From a checkpoint of a small transformer trained on Wikipedia.
Size: 14 layers, 4 heads of 32, MLP 320 SwiGLU.
Architecture: rotary positions, no biases in attention or MLP, untied embeddings.
Training: a variant of Muon for these matrices, 192M tokens, 6135 steps.
Each number is 50 + 15 x the weight over its row's rms, rounded and kept within 0 to 99. Layers, rows and columns count from 0. The size before them is the row's rms in percent of the matrix's.

# layer 11 attention output (transposed), 128x128, rms 0.312, rows 109-127, columns 64-127
100:63 47 42 51 63 47 56 58 56 62 56 63 55 29 77 34 50 38 64 58 46 55 31 50 52 62 52 33 35 28 42 46 78 70 39 62 46 50 79 25 71 37 50 64 45 27 52 44 64 30 34 41 35 49 49 32 53 58 70 07 49 61 36 32
101:21 44 65 25 54 57 64 52 67 45 47 41 48 58 37 59 39 56 56 69 66 61 56 40 43 55 58 20 50 58 52 53 51 62 57 50 45 45 69 60 63 37 50 70 39 05 36 41 63 60 57 63 57 77 34 62 37 41 78 53 80 03 67 22
099:56 55 56 45 38 29 51 58 58 67 51 56 40 74 25 30 65 51 35 59 48 38 40 48 51 69 18 26 68 47 66 36 37 70 38 34 46 76 47 62 64 41 48 60 54 47 51 29 40 65 68 68 49 47 50 35 67 89 56 63 64 50 36 71
096:53 44 45 70 57 48 37 40 48 38 49 46 47 35 77 44 74 58 69 68 92 59 42 31 59 52 31 82 88 60 76 36 44 34 55 63 59 33 60 74 36 18 28 55 44 15 51 59 45 26 61 62 50 64 64 49 37 62 60 51 33 72 22 66
099:34 52 83 71 27 54 56 52 49 57 61 57 61 40 56 68 57 51 52 45 61 54 38 42 67 55 52 61 21 11 35 60 47 35 32 56 51 52 70 76 33 54 46 47 60 50 30 55 17 54 44 37 64 41 52 47 60 70 40 40 62 46 55 62
096:68 42 46 66 61 51 30 52 71 49 87 03 39 31 73 34 40 50 57 47 63 66 56 61 22 69 63 60 41 43 69 46 35 32 67 42 51 80 47 51 61 75 44 49 54 53 43 40 45 52 42 77 58 67 34 69 46 50 43 59 30 72 72 80
095:27 30 63 61 37 68 51 55 55 45 51 43 56 51 58 66 63 61 85 61 52 50 36 54 41 66 39 33 49 27 54 58 64 54 67 40 16 43 51 50 58 10 71 52 83 84 61 63 27 63 39 54 49 69 37 46 61 51 54 44 47 51 69 69
102:43 48 72 52 59 53 59 63 62 37 70 58 43 28 55 65 89 33 53 39 58 61 62 34 58 46 52 31 73 35 45 57 64 50 57 78 67 32 41 53 34 19 74 55 31 64 21 42 55 36 33 44 57 28 28 81 60 73 53 48 63 45 43 69
096:47 46 66 30 61 63 61 37 60 56 56 61 50 63 32 71 43 68 61 51 46 62 66 47 47 27 81 49 54 36 87 61 48 42 37 34 51 70 39 52 70 32 56 62 57 47 78 17 54 59 46 62 41 53 93 55 56 77 40 52 32 37 62 48
103:60 21 27 55 52 53 40 50 61 76 70 55 61 58 59 52 53 49 48 46 55 28 27 78 71 44 53 58 65 62 26 52 75 42 54 45 60 76 52 36 52 49 76 56 52 41 40 24 21 40 57 87 18 31 61 43 65 42 70 53 25 45 37 54
104:36 59 38 42 64 40 41 57 52 56 64 55 62 54 67 41 54 42 49 50 31 58 34 33 40 81 38 31 42 32 35 44 50 31 51 35 40 49 40 60 47 60 63 50 71 25 52 47 67 52 46 66 68 17 52 43 59 36 68 45 63 54 69 77
104:43 28 46 40 63 36 64 53 67 37 35 89 29 39 50 48 30 53 49 43 75 57 39 36 37 41 54 54 61 27 50 48 60 50 74 45 52 53 55 28 43 47 35 56 46 56 53 30 52 50 78 46 42 54 11 51 55 61 28 59 27 39 48 75
102:38 57 53 49 69 33 70 66 50 84 15 37 79 47 65 30 48 38 45 42 52 51 54 43 44 84 47 51 27 26 78 55 29 62 42 43 32 44 62 58 12 41 63 77 53 75 54 56 46 42 45 55 70 45 46 59 40 35 36 27 27 51 68 55
094:25 65 65 49 38 44 48 51 25 53 54 36 57 50 48 64 57 44 51 58 46 54 68 63 40 58 99 37 38 19 50 40 43 59 41 63 59 44 45 69 57 55 61 53 36 37 58 25 84 34 38 18 20 27 45 40 72 00 58 59 43 60 26 41
095:65 38 55 67 61 48 56 50 54 27 64 35 57 59 74 44 36 57 03 56 61 62 57 37 44 31 52 26 17 65 41 45 49 18 49 51 26 59 15 64 44 43 73 57 60 51 68 48 58 50 39 53 59 35 23 58 51 65 32 41 42 20 43 64
098:54 36 48 30 45 74 33 36 49 61 40 32 39 57 61 53 77 32 79 28 74 47 74 59 44 56 41 63 34 71 64 55 60 64 42 55 47 51 50 44 42 55 82 62 56 43 48 31 47 64 75 41 32 48 38 58 63 47 32 15 69 28 35 52
098:59 43 49 42 36 46 68 30 46 50 64 35 35 29 44 52 42 59 41 38 62 71 65 64 55 24 42 36 58 35 66 50 57 47 39 36 60 51 57 72 50 41 42 56 62 44 41 51 59 57 45 34 75 75 77 05 50 29 71 29 31 32 60 58
103:33 36 55 47 31 50 38 61 67 56 77 63 62 46 36 56 29 50 64 42 59 57 72 17 27 21 44 39 43 49 45 35 55 65 59 34 56 46 50 76 63 51 43 63 36 47 45 61 53 44 39 58 47 32 53 45 26 40 31 37 37 57 75 52
096:60 57 38 32 54 54 61 48 60 45 71 48 52 49 33 72 32 58 23 31 45 40 39 50 19 84 40 48 60 37 71 45 70 46 45 74 49 45 33 42 41 79 66 53 44 55 53 55 42 49 50 45 57 60 51 52 44 62 50 50 59 73 55 59
# layer 11 attention value, 128x128, rms 0.194, rows 110-127, columns 64-127
101:68 44 50 32 42 44 41 53 46 60 33 59 14 37 56 61 79 39 23 28 55 60 27 66 39 65 31 71 63 78 78 45 72 38 44 34 62 56 28 52 59 45 16 57 46 55 73 57 14 60 44 50 62 57 62 36 46 39 18 44 31 73 48 26
102:34 53 20 33 67 47 66 42 50 44 39 44 40 51 57 65 55 12 62 40 49 29 64 47 47 40 31 62 35 23 54 67 47 67 28 54 38 70 58 81 39 52 14 31 58 46 59 71 55 50 55 31 47 35 36 68 36 38 43 43 31 37 56 06
105:43 51 27 52 51 40 49 54 50 47 62 08 45 44 47 30 58 44 41 51 75 56 26 77 56 52 52 71 40 14 25 72 46 59 51 40 59 51 31 42 76 49 71 25 52 81 45 51 56 50 62 14 60 53 48 50 53 31 46 53 63 83 58 43
107:79 56 46 25 36 51 31 52 43 41 28 56 41 52 39 56 42 42 14 59 52 51 62 55 46 48 61 52 48 66 66 49 23 49 86 62 45 45 31 52 36 65 38 51 58 58 62 67 77 40 41 73 38 70 58 59 60 69 58 61 55 55 51 67
104:30 29 55 41 43 62 48 33 39 44 64 70 53 46 58 60 49 63 44 40 25 29 52 38 68 72 56 57 31 19 42 57 78 59 61 53 59 32 37 43 68 36 37 38 42 37 74 24 46 65 71 41 50 62 72 58 37 52 56 40 79 40 35 32
103:45 27 66 45 45 56 68 60 58 45 26 55 44 65 51 57 37 38 32 31 72 57 43 41 57 65 54 81 55 77 38 54 27 47 51 45 51 75 51 58 70 67 56 39 75 45 65 40 59 44 76 66 63 44 65 64 28 48 61 50 61 52 45 43
107:54 38 25 49 25 52 33 38 43 56 28 28 58 55 49 33 62 55 54 24 40 55 77 66 68 74 57 61 44 76 28 31 40 61 65 57 53 55 58 44 56 68 45 64 62 55 65 75 45 45 53 67 54 35 62 57 55 39 50 27 63 44 52 18
102:43 31 59 71 59 54 38 46 54 57 28 44 49 43 40 38 56 38 60 68 58 42 41 42 67 51 05 75 63 28 28 43 48 55 74 61 50 52 53 13 61 49 37 54 32 41 33 33 55 43 62 36 71 74 35 44 51 74 47 47 17 92 25 42
105:51 49 77 39 08 31 55 42 29 47 43 31 61 62 53 34 55 64 48 52 25 45 45 28 39 65 36 72 55 14 52 54 42 57 39 55 43 46 34 64 46 35 71 50 73 68 55 47 40 43 29 16 35 45 52 38 37 58 48 35 37 61 90 58
106:58 32 56 47 54 48 56 50 52 25 51 52 83 34 41 46 43 66 60 55 60 45 71 68 23 64 39 25 34 57 62 49 61 51 46 51 55 62 62 26 66 07 38 67 84 51 45 45 20 74 52 48 32 49 68 54 47 84 51 53 48 43 40 13
108:33 46 43 53 75 21 34 44 41 47 85 73 59 55 59 51 50 43 38 61 71 48 44 65 52 51 34 41 59 22 54 56 39 45 51 68 51 23 43 65 63 47 40 81 37 61 72 39 43 44 41 66 61 24 55 51 61 49 49 43 71 69 79 65
108:68 54 78 49 41 76 23 58 50 40 85 73 33 73 36 54 51 59 49 31 55 48 42 66 51 40 51 54 80 53 44 56 41 65 37 47 43 54 53 40 53 22 22 29 56 45 54 34 46 69 57 57 43 47 41 32 54 47 68 58 67 55 33 24
107:43 47 54 60 69 60 29 66 53 40 36 52 60 82 47 28 47 62 17 48 55 34 50 25 81 44 39 65 29 36 74 56 76 18 71 34 26 54 51 53 31 48 35 42 61 70 67 59 56 61 61 47 42 47 25 75 53 55 45 51 42 67 31 53
107:28 25 45 32 28 56 12 57 56 58 53 54 46 65 53 57 51 28 56 67 16 50 40 63 65 39 52 39 69 74 87 56 49 72 62 49 55 50 82 64 62 76 49 40 46 57 55 49 37 61 42 42 40 80 39 62 51 54 27 65 57 63 75 32
104:33 38 62 76 25 33 23 52 55 41 49 68 57 44 63 27 65 44 31 51 35 49 32 47 31 37 52 47 79 32 43 47 39 52 45 46 59 62 45 50 70 33 12 57 75 52 23 67 65 52 53 54 56 66 38 34 33 51 51 47 81 27 49 73
106:67 24 54 66 51 69 42 62 62 53 35 39 56 42 61 61 61 69 36 81 33 48 26 69 50 40 40 59 57 74 40 56 73 43 86 66 48 48 56 35 63 53 61 34 61 52 72 75 61 39 47 27 53 28 48 57 47 60 54 57 46 23 60 42
109:68 69 45 58 57 38 46 46 58 47 52 43 40 75 61 45 62 35 51 54 46 47 08 53 61 51 51 41 62 69 50 56 62 64 91 43 38 57 47 53 60 22 61 43 60 60 48 20 52 62 53 33 46 26 59 57 74 40 46 26 57 77 31 72
101:53 44 47 79 46 25 59 44 63 46 50 42 36 04 49 54 43 31 36 70 58 53 70 27 63 25 51 54 55 53 57 45 18 53 47 51 46 38 61 12 85 42 52 71 55 29 69 22 36 47 34 58 40 54 61 50 33 48 46 42 45 45 62 39
# layer 11 MLP gate, 320x128, rms 0.202, rows 0-4, columns 64-127
091:44 46 26 56 55 54 43 46 49 73 65 40 51 67 29 64 56 77 61 40 64 65 45 59 78 36 47 35 70 26 41 57 55 64 31 49 47 78 58 57 36 37 56 98 32 59 35 49 68 51 45 59 66 30 50 57 38 51 52 66 48 34 53 65
101:51 62 36 63 69 15 50 16 56 47 44 52 63 74 39 57 30 49 48 58 36 38 32 40 44 51 83 23 55 49 50 46 47 57 20 57 74 59 49 46 57 63 46 70 55 51 12 59 52 68 34 65 22 56 76 11 51 50 57 40 59 74 47 62
095:58 28 46 66 40 31 50 29 48 80 41 48 44 59 63 35 37 29 56 53 74 44 73 52 35 43 46 58 48 58 49 67 41 77 35 60 56 43 58 38 60 25 45 56 49 23 81 47 42 65 58 38 54 42 47 39 65 49 39 45 33 48 47 23
102:53 66 33 33 66 47 54 26 45 40 53 50 40 60 53 63 60 73 48 51 68 67 58 50 59 37 38 49 42 29 30 56 46 47 30 34 62 44 36 58 26 37 60 33 69 69 42 50 28 66 44 49 51 64 57 36 45 59 50 59 67 40 30 48
102:60 60 55 46 38 84 48 50 66 66 39 32 31 45 77 61 59 35 32 48 50 71 66 21 31 37 33 74 61 64 47 47 54 49 52 49 22 59 40 25 31 50 58 48 59 20 23 53 22 46 53 74 51 86 30 46 29 57 51 61 49 37 47 57
# layer 11 MLP up, 320x128, rms 0.192, rows 0-4, columns 64-127
097:24 55 73 58 42 70 55 50 37 29 55 41 51 41 64 27 48 28 59 53 52 47 67 59 49 63 58 71 52 50 46 54 48 74 51 47 41 58 40 62 62 29 55 51 70 31 40 26 32 61 46 35 44 29 39 22 30 44 45 74 38 37 59 97
098:45 45 07 43 44 24 30 28 44 44 64 36 57 27 36 79 51 73 52 47 57 64 71 71 54 52 68 41 58 51 62 52 26 39 51 48 19 76 67 64 49 54 30 43 55 53 48 74 49 74 65 59 38 43 32 52 43 40 38 44 67 40 37 58
099:42 73 35 39 74 63 44 63 42 53 79 49 37 29 17 53 39 47 33 43 14 52 38 44 51 63 57 47 46 52 55 36 51 43 59 60 54 51 78 29 67 67 37 49 64 42 60 57 86 22 10 56 51 77 49 51 16 26 39 67 34 55 61 57
101:60 47 47 31 33 45 55 45 31 54 80 34 50 76 68 47 50 69 57 33 60 50 18 80 68 17 66 46 59 69 47 56 31 44 74 16 52 52 53 57 62 56 71 43 46 46 58 42 47 58 63 47 60 43 63 86 34 48 31 26 62 49 82 81
109:61 54 40 56 64 24 21 56 66 73 57 58 41 29 50 14 45 48 51 57 68 48 40 52 42 69 71 31 39 32 49 54 42 58 34 48 64 29 41 38 39 65 44 57 52 09 56 84 64 67 58 26 46 45 51 35 67 51 60 62 66 49 46 42
# layer 11 MLP down (transposed), 320x128, rms 0.116, rows 0-3, columns 64-127
089:56 54 50 57 33 29 68 78 42 32 34 41 44 48 25 53 46 61 30 53 48 52 50 34 44 75 20 31 30 50 62 31 75 58 77 39 44 41 61 45 49 52 36 67 54 47 47 55 29 55 44 52 54 50 48 62 40 53 50 36 49 67 47 99
099:69 65 73 70 55 41 46 62 38 55 57 58 63 29 68 32 50 43 62 99 75 66 59 60 45 81 41 68 52 25 35 41 81 29 61 58 73 37 72 68 26 61 51 13 60 54 33 53 41 47 41 48 70 57 78 66 44 38 36 47 74 54 59 39
100:40 53 53 47 18 64 16 66 49 69 45 53 58 61 83 55 49 26 35 54 58 57 20 54 42 39 56 16 44 62 44 36 23 38 46 30 58 57 40 63 55 68 48 64 38 58 59 64 53 66 20 38 44 39 67 34 17 60 44 49 49 46 58 83
100:23 88 56 37 47 44 28 63 66 35 63 30 54 47 40 65 49 71 45 54 35 44 56 41 42 52 25 47 75 56 45 66 34 21 61 57 68 38 43 35 48 52 68 64 79 67 73 45 38 50 30 67 49 44 58 50 51 52 58 40 56 35 50 27